python train.py --n_layer=16 --d_model=384 --n_head=6 --n_kv_head=6 --head_dim=64 --d_mlp=1024 --vocab_size=2255 --activation="swiglu" --norm="rmsnorm" --norm_place="pre" --norm_eps=1e-06 --positions="rope" --rope_base=10000.0 --rope_fraction=1.0 --qk_norm=false --attn_scale=0.125 --bias="none" --tie_embeddings=false --parallel_block=false --init="normal" --init_std_qkv=0.0401 --init_std_o=0.0401 --init_std_up=0.0401 --init_std_down=0.0 --optimizer="soap_variant" --lr=0.00442 --beta1=0.95 --beta2=0.99 --weight_decay=0.042 --lr_head=0.00715 --grad_clip=0.5 --warmup_steps=200 --schedule="wsd" --decay_fraction=0.661 --decay_shape="linear" --final_lr_fraction=0.05 --batch_tokens=262144 --seq_len=256 --doc_mask=true --train_tokens=1115000000 --steps=4254 --dataset="wikipedia_en"
Each number is 50 + 12 x the weight over its row's rms, rounded and kept within 0 to 99. Layers, rows and columns count from 0. The size before them is the row's rms in percent of the matrix's.

# layer 6 MLP up, 1024x384, rms 0.176, rows 146-168, columns 240-287
105:42 38 43 52 45 56 44 47 63 63 41 37 68 30 48 50 45 45 74 35 33 46 71 43 41 66 54 38 42 42 34 53 78 53 64 65 60 58 48 29 51 31 43 68 46 51 50 40
101:56 39 60 61 40 58 26 63 60 64 63 51 37 40 48 51 33 33 58 45 44 41 60 51 44 47 53 47 44 56 47 62 64 68 37 63 37 34 56 34 51 54 37 46 48 40 48 57
106:38 29 38 38 69 58 44 34 76 42 27 45 39 54 71 60 51 46 39 38 62 49 47 52 45 35 50 57 57 56 35 55 76 43 79 50 42 38 34 35 56 42 37 42 46 51 54 56
104:66 40 57 50 57 59 65 42 34 49 35 47 74 52 37 50 42 35 62 49 61 51 48 39 50 59 68 74 61 36 65 54 45 30 55 40 40 52 62 52 62 57 31 54 62 61 51 59
098:75 59 47 36 66 47 66 59 22 50 69 35 34 43 28 53 61 45 27 65 43 74 61 50 46 31 60 63 45 62 47 78 42 56 41 51 29 51 50 45 99 51 51 35 75 41 59 56
102:63 45 54 47 48 66 37 47 36 38 59 52 60 39 45 26 32 44 32 51 46 55 68 45 33 53 43 48 56 62 46 46 54 64 30 48 74 27 32 37 62 42 55 35 70 62 48 76
096:54 48 54 64 42 56 42 63 47 51 26 70 47 41 37 28 46 39 50 69 54 54 38 44 55 68 72 33 60 50 60 56 60 53 52 65 52 40 27 43 50 39 52 38 48 55 38 46
103:42 54 53 46 54 54 50 55 48 44 39 48 53 45 51 57 57 39 45 46 65 61 43 52 69 67 25 59 33 35 69 51 75 40 29 36 38 43 60 53 70 40 68 47 57 62 56 61
098:50 61 43 47 48 57 50 46 36 54 63 63 51 48 60 56 35 49 36 38 55 55 57 66 48 65 30 62 42 35 54 49 39 63 55 44 56 42 44 33 48 41 65 51 51 59 27 49
104:44 41 54 32 64 56 52 38 48 46 53 42 46 71 51 51 44 51 41 36 58 56 41 34 38 31 48 52 44 60 45 57 62 18 41 54 46 54 66 38 70 49 62 25 66 53 27 50
107:28 68 47 35 65 42 51 54 63 62 48 32 24 53 42 54 56 52 21 50 49 47 53 60 41 55 49 40 38 55 39 47 71 46 68 40 34 57 43 52 49 40 42 67 45 62 45 40
104:32 58 49 66 36 39 49 68 41 56 55 55 67 57 49 64 44 42 29 60 72 63 37 65 50 41 60 38 47 59 53 24 32 42 51 53 58 75 52 55 50 57 46 44 56 56 36 65
100:31 39 46 23 28 42 37 52 46 68 37 67 06 77 35 60 48 49 69 40 60 40 41 51 40 38 55 54 46 50 44 53 48 70 60 74 35 47 61 57 63 37 60 48 34 51 43 69
100:62 37 70 40 55 45 66 57 47 51 57 61 53 41 44 63 59 31 57 66 31 40 48 67 48 50 72 40 69 48 41 57 42 34 44 57 72 63 51 69 59 42 38 31 66 36 47 59
101:51 69 47 43 60 46 65 57 61 37 62 58 49 55 53 51 37 44 64 31 48 47 61 32 41 53 69 51 52 46 53 25 48 57 42 47 55 50 67 35 57 58 67 64 39 37 48 29
100:80 51 49 50 23 57 38 58 47 38 67 59 82 63 60 41 47 60 43 33 50 57 74 39 47 46 21 48 51 49 36 64 61 75 46 61 65 43 47 72 47 36 40 53 56 58 60 52
091:63 70 41 54 45 35 45 76 45 36 26 50 82 59 49 45 35 41 57 61 34 51 56 46 28 54 46 42 17 45 38 37 68 40 66 44 54 25 69 51 43 71 61 44 48 59 67 47
094:57 66 51 44 57 41 51 58 40 43 45 66 54 51 49 47 51 48 30 64 68 64 46 57 51 44 56 22 29 68 73 68 42 27 62 49 72 28 51 41 57 46 36 43 56 35 32 41
096:33 55 62 63 44 61 47 78 65 40 63 83 50 57 51 35 27 48 53 50 59 61 42 40 55 55 36 61 59 47 62 48 37 53 38 42 42 64 53 53 50 54 37 63 69 72 46 39
089:37 62 50 58 34 61 40 24 44 44 49 42 53 57 39 35 39 55 60 57 44 51 55 57 39 82 58 61 77 27 43 42 66 70 49 50 51 58 48 49 48 44 61 60 41 46 54 58
096:55 45 51 56 63 57 43 50 66 62 34 53 58 60 54 46 59 60 16 66 65 44 52 54 27 43 30 51 38 34 62 38 65 35 46 65 48 48 45 58 41 85 54 65 67 52 78 55
103:56 42 61 53 48 65 55 52 71 41 63 51 65 56 44 50 60 52 45 69 59 62 42 61 43 69 63 59 43 46 45 44 26 18 43 58 35 27 37 63 58 38 55 44 53 43 54 59
104:46 55 54 52 64 57 47 28 50 59 54 64 56 63 61 52 51 78 41 44 38 46 44 41 59 52 46 17 76 40 37 55 55 48 70 66 66 47 43 58 47 52 29 40 49 65 70 70
# layer 6 MLP down (transposed), 1024x384, rms 0.159, rows 146-168, columns 240-287
100:53 31 63 47 52 19 56 65 52 27 34 39 58 50 59 49 22 45 69 56 44 78 63 66 24 54 54 44 27 61 41 32 66 25 23 37 55 48 57 41 48 49 57 47 52 76 51 39
097:56 39 36 42 57 65 49 17 37 42 62 39 61 44 75 53 45 73 44 53 25 40 56 57 39 44 49 63 56 62 47 61 48 64 46 44 79 53 58 56 56 39 33 45 59 40 48 40
098:32 40 50 64 39 59 62 59 58 30 48 47 41 45 45 38 48 84 49 49 27 42 60 72 36 42 49 48 38 53 46 48 23 47 40 50 53 59 53 44 60 76 42 37 51 65 74 50
106:55 27 57 43 30 42 34 53 62 64 41 53 67 45 51 49 55 17 53 41 60 67 45 47 53 62 34 26 51 67 40 44 51 67 87 28 82 19 56 46 43 42 35 44 61 49 37 49
104:20 52 51 52 58 58 58 76 61 46 60 53 52 49 77 48 44 47 42 43 70 49 66 52 69 39 72 50 60 51 55 58 49 38 58 52 63 49 43 33 44 59 52 54 48 73 47 53
100:48 41 61 35 63 52 46 55 36 44 48 52 62 21 76 34 60 55 46 42 51 54 38 32 49 53 59 55 42 63 38 66 46 62 43 48 49 27 45 40 44 42 44 60 45 52 30 54
100:55 54 56 49 53 32 37 54 66 31 32 71 36 58 74 35 51 37 65 62 29 31 33 44 22 66 66 37 77 43 53 51 52 67 40 69 70 57 24 50 46 47 43 41 48 42 50 30
099:46 62 73 51 54 51 43 56 79 36 49 42 71 33 56 57 41 56 60 64 57 59 59 61 62 39 54 61 52 41 54 55 29 40 51 61 57 42 51 57 57 42 76 57 63 46 48 53
101:61 77 44 49 48 36 51 43 71 53 39 41 43 42 65 51 33 56 28 39 67 51 39 70 33 61 51 63 67 70 55 36 26 44 51 38 48 63 67 58 45 38 58 53 50 60 47 62
099:55 51 46 38 45 63 48 29 70 28 55 45 63 22 72 32 62 58 30 57 31 57 59 47 49 44 74 44 47 51 55 56 55 16 56 48 41 73 33 68 44 42 55 31 33 53 62 51
105:54 67 51 27 28 67 60 45 30 37 50 44 41 41 66 54 56 45 71 16 55 39 53 55 67 58 20 67 52 41 66 59 40 64 37 49 29 47 47 60 47 46 47 53 62 49 58 42
102:74 49 61 61 66 51 39 38 63 55 39 36 52 54 52 40 56 37 44 63 64 56 46 44 30 63 62 46 34 54 26 40 60 42 70 48 33 52 36 44 49 48 45 49 47 63 57 54
095:40 50 55 50 45 50 68 45 65 47 47 62 54 45 70 53 60 36 43 59 31 62 60 63 30 56 67 57 51 74 45 64 49 47 25 77 37 32 67 40 50 44 52 55 51 47 81 35
102:49 21 58 28 48 64 41 76 57 63 50 59 66 56 55 62 15 59 52 60 42 63 48 33 53 52 68 66 68 57 55 42 55 41 32 69 41 44 44 52 64 21 25 33 39 31 57 60
105:63 52 51 37 53 46 62 51 38 51 56 53 76 42 58 51 55 51 29 51 24 52 59 40 54 51 46 50 74 28 47 44 73 45 63 54 62 31 50 79 70 56 44 64 61 20 41 45
100:70 62 38 37 33 37 49 55 49 24 64 55 49 56 18 28 68 61 53 58 36 56 59 36 64 59 58 28 44 37 60 75 48 60 54 67 63 64 61 46 45 68 62 42 70 50 58 49
091:62 54 52 36 61 44 26 46 63 37 71 66 57 68 67 45 33 49 53 41 59 58 65 69 48 54 74 50 61 52 63 60 46 68 31 52 39 28 46 49 49 50 55 42 57 56 54 77
100:45 48 28 35 53 55 57 38 49 67 48 56 49 36 50 55 63 45 64 37 50 32 46 49 53 47 34 52 44 42 67 67 65 65 45 33 61 42 61 42 44 31 60 42 66 27 46 51
105:45 52 72 55 66 42 46 59 56 45 33 61 51 40 72 69 42 39 61 47 42 70 46 35 66 43 71 52 56 51 58 59 49 50 32 43 53 33 58 53 40 36 48 32 51 64 30 62
099:37 63 59 48 55 64 49 21 59 32 29 49 36 48 54 41 48 58 79 42 74 52 46 51 48 62 45 40 61 67 66 17 53 68 40 62 33 44 44 50 77 60 50 58 52 57 61 41
097:63 68 51 46 53 50 45 32 45 54 25 49 48 56 57 34 39 40 53 45 52 50 40 35 60 41 39 58 42 23 60 30 30 39 28 70 46 64 44 42 71 58 50 41 52 66 59 57
115:54 52 49 32 68 78 20 57 52 55 69 55 70 57 41 79 32 71 54 35 56 55 53 54 50 39 36 37 50 37 37 70 47 29 61 45 45 64 43 54 58 43 65 39 48 57 32 55
101:69 47 64 46 48 43 40 57 51 37 49 45 49 32 42 55 46 36 60 61 43 55 63 39 55 58 56 30 60 72 57 60 30 58 53 75 46 57 48 43 64 46 58 48 58 59 37 51
# layer 6 MLP gate, 1024x384, rms 0.173, rows 147-168, columns 240-287
104:44 47 49 45 32 54 48 49 55 18 44 50 43 46 58 51 64 55 70 56 73 50 59 54 48 64 62 56 48 65 52 43 41 34 38 45 34 47 61 62 74 43 39 55 55 54 51 29
104:41 45 52 52 30 51 46 49 56 46 56 40 56 50 55 25 50 45 49 41 32 77 59 53 44 61 71 62 49 55 54 41 52 38 46 42 50 49 45 47 60 53 69 49 35 41 68 48
098:75 49 41 46 59 46 27 56 52 57 54 55 34 42 67 24 67 50 67 47 43 42 43 42 44 24 59 35 43 30 42 42 46 57 49 55 51 60 52 49 69 42 46 43 62 41 54 40
104:49 46 43 41 51 44 59 58 66 49 44 47 30 52 65 66 59 58 57 35 48 62 47 45 52 45 54 59 35 33 69 54 42 32 59 61 61 55 42 45 78 63 29 35 56 56 42 58
099:55 53 55 41 52 49 57 57 61 33 22 50 34 44 47 50 47 55 56 59 46 37 37 48 56 37 32 51 29 50 69 37 37 58 66 44 62 78 48 39 60 64 42 52 38 25 59 71
100:50 40 43 40 54 66 33 73 54 42 52 58 55 41 42 53 61 61 48 54 64 41 48 57 53 30 47 42 34 77 48 47 39 43 37 48 66 44 41 43 55 64 67 40 59 58 51 56
111:51 52 25 28 64 59 49 50 49 54 63 44 52 36 58 34 52 58 46 47 68 43 39 62 43 52 61 61 32 35 24 33 54 73 41 46 39 38 43 72 59 38 67 43 51 64 52 38
103:42 47 54 40 52 56 38 50 61 44 41 59 42 59 44 65 51 41 68 42 50 54 57 54 45 58 64 45 42 60 56 87 42 42 49 32 42 57 48 52 65 51 34 72 62 46 42 40
101:48 37 24 70 37 41 54 45 65 54 37 42 51 67 39 61 13 30 56 56 45 48 46 41 69 63 71 39 37 66 31 58 38 29 55 56 57 40 68 42 53 41 47 37 33 40 59 54
104:40 54 50 40 47 57 31 41 47 29 32 32 42 51 57 63 49 38 37 45 54 45 31 61 55 23 27 54 43 41 43 60 59 55 72 54 49 39 45 32 47 35 74 35 65 47 35 69
101:37 56 51 58 58 41 36 44 46 46 46 61 43 42 54 46 58 48 58 57 51 36 42 42 65 57 42 42 40 54 40 45 40 54 55 66 30 33 44 44 60 32 64 41 52 57 55 27
101:57 65 49 56 59 34 59 47 88 27 49 44 45 55 45 37 44 32 41 62 33 46 36 48 34 54 33 41 46 63 64 56 59 64 53 56 55 53 83 38 48 33 35 31 74 71 48 43
099:63 36 58 63 51 46 54 52 60 40 77 34 50 48 36 56 52 49 39 39 50 88 41 65 56 61 38 42 47 50 48 43 20 13 45 56 55 66 29 58 58 60 31 43 57 36 43 32
098:71 43 55 44 46 53 50 69 48 61 62 68 73 45 24 43 62 68 49 80 66 58 37 56 35 44 34 57 51 37 62 62 31 60 49 44 63 37 49 73 36 46 34 31 60 49 48 42
101:53 59 32 50 38 26 27 47 54 57 38 47 42 54 55 39 47 50 62 46 49 52 59 57 70 40 34 34 44 49 51 42 70 31 37 47 52 47 40 55 50 60 53 23 66 48 46 74
089:44 69 55 57 45 53 68 53 38 47 42 50 44 42 52 51 68 51 77 33 38 47 67 42 46 33 48 51 51 52 59 46 57 89 63 46 56 60 53 66 48 55 44 66 63 37 50 50
094:42 26 76 66 28 69 46 64 58 55 48 53 43 41 31 63 70 58 65 48 38 67 55 45 49 25 55 58 70 48 41 36 54 67 46 49 29 60 27 55 65 34 40 50 43 60 50 54
092:38 54 43 47 60 28 61 54 52 34 64 41 40 46 32 38 59 56 40 50 51 40 42 58 50 39 27 58 48 45 53 57 66 25 42 61 43 42 45 55 34 37 51 49 43 43 56 60
092:57 47 49 44 40 34 27 42 68 53 78 40 56 62 50 68 57 38 20 50 53 62 56 34 28 35 41 52 51 46 53 44 31 67 44 44 35 44 52 58 53 54 50 65 57 66 46 50
097:57 79 44 65 42 67 48 58 42 68 44 50 53 61 48 35 24 60 47 57 73 54 49 48 55 61 42 60 53 43 41 47 63 53 41 70 51 43 58 62 55 58 56 48 47 65 32 53
112:41 52 30 34 46 51 54 60 41 55 45 47 57 54 55 63 46 48 57 64 42 51 49 77 32 55 61 41 54 63 44 57 56 48 54 44 48 86 88 51 54 46 46 54 38 42 46 38
107:45 58 53 47 55 64 22 25 39 44 57 57 51 33 21 56 58 51 51 40 59 33 68 46 66 53 57 48 32 43 85 35 38 63 42 46 58 59 38 37 51 45 54 46 46 63 64 30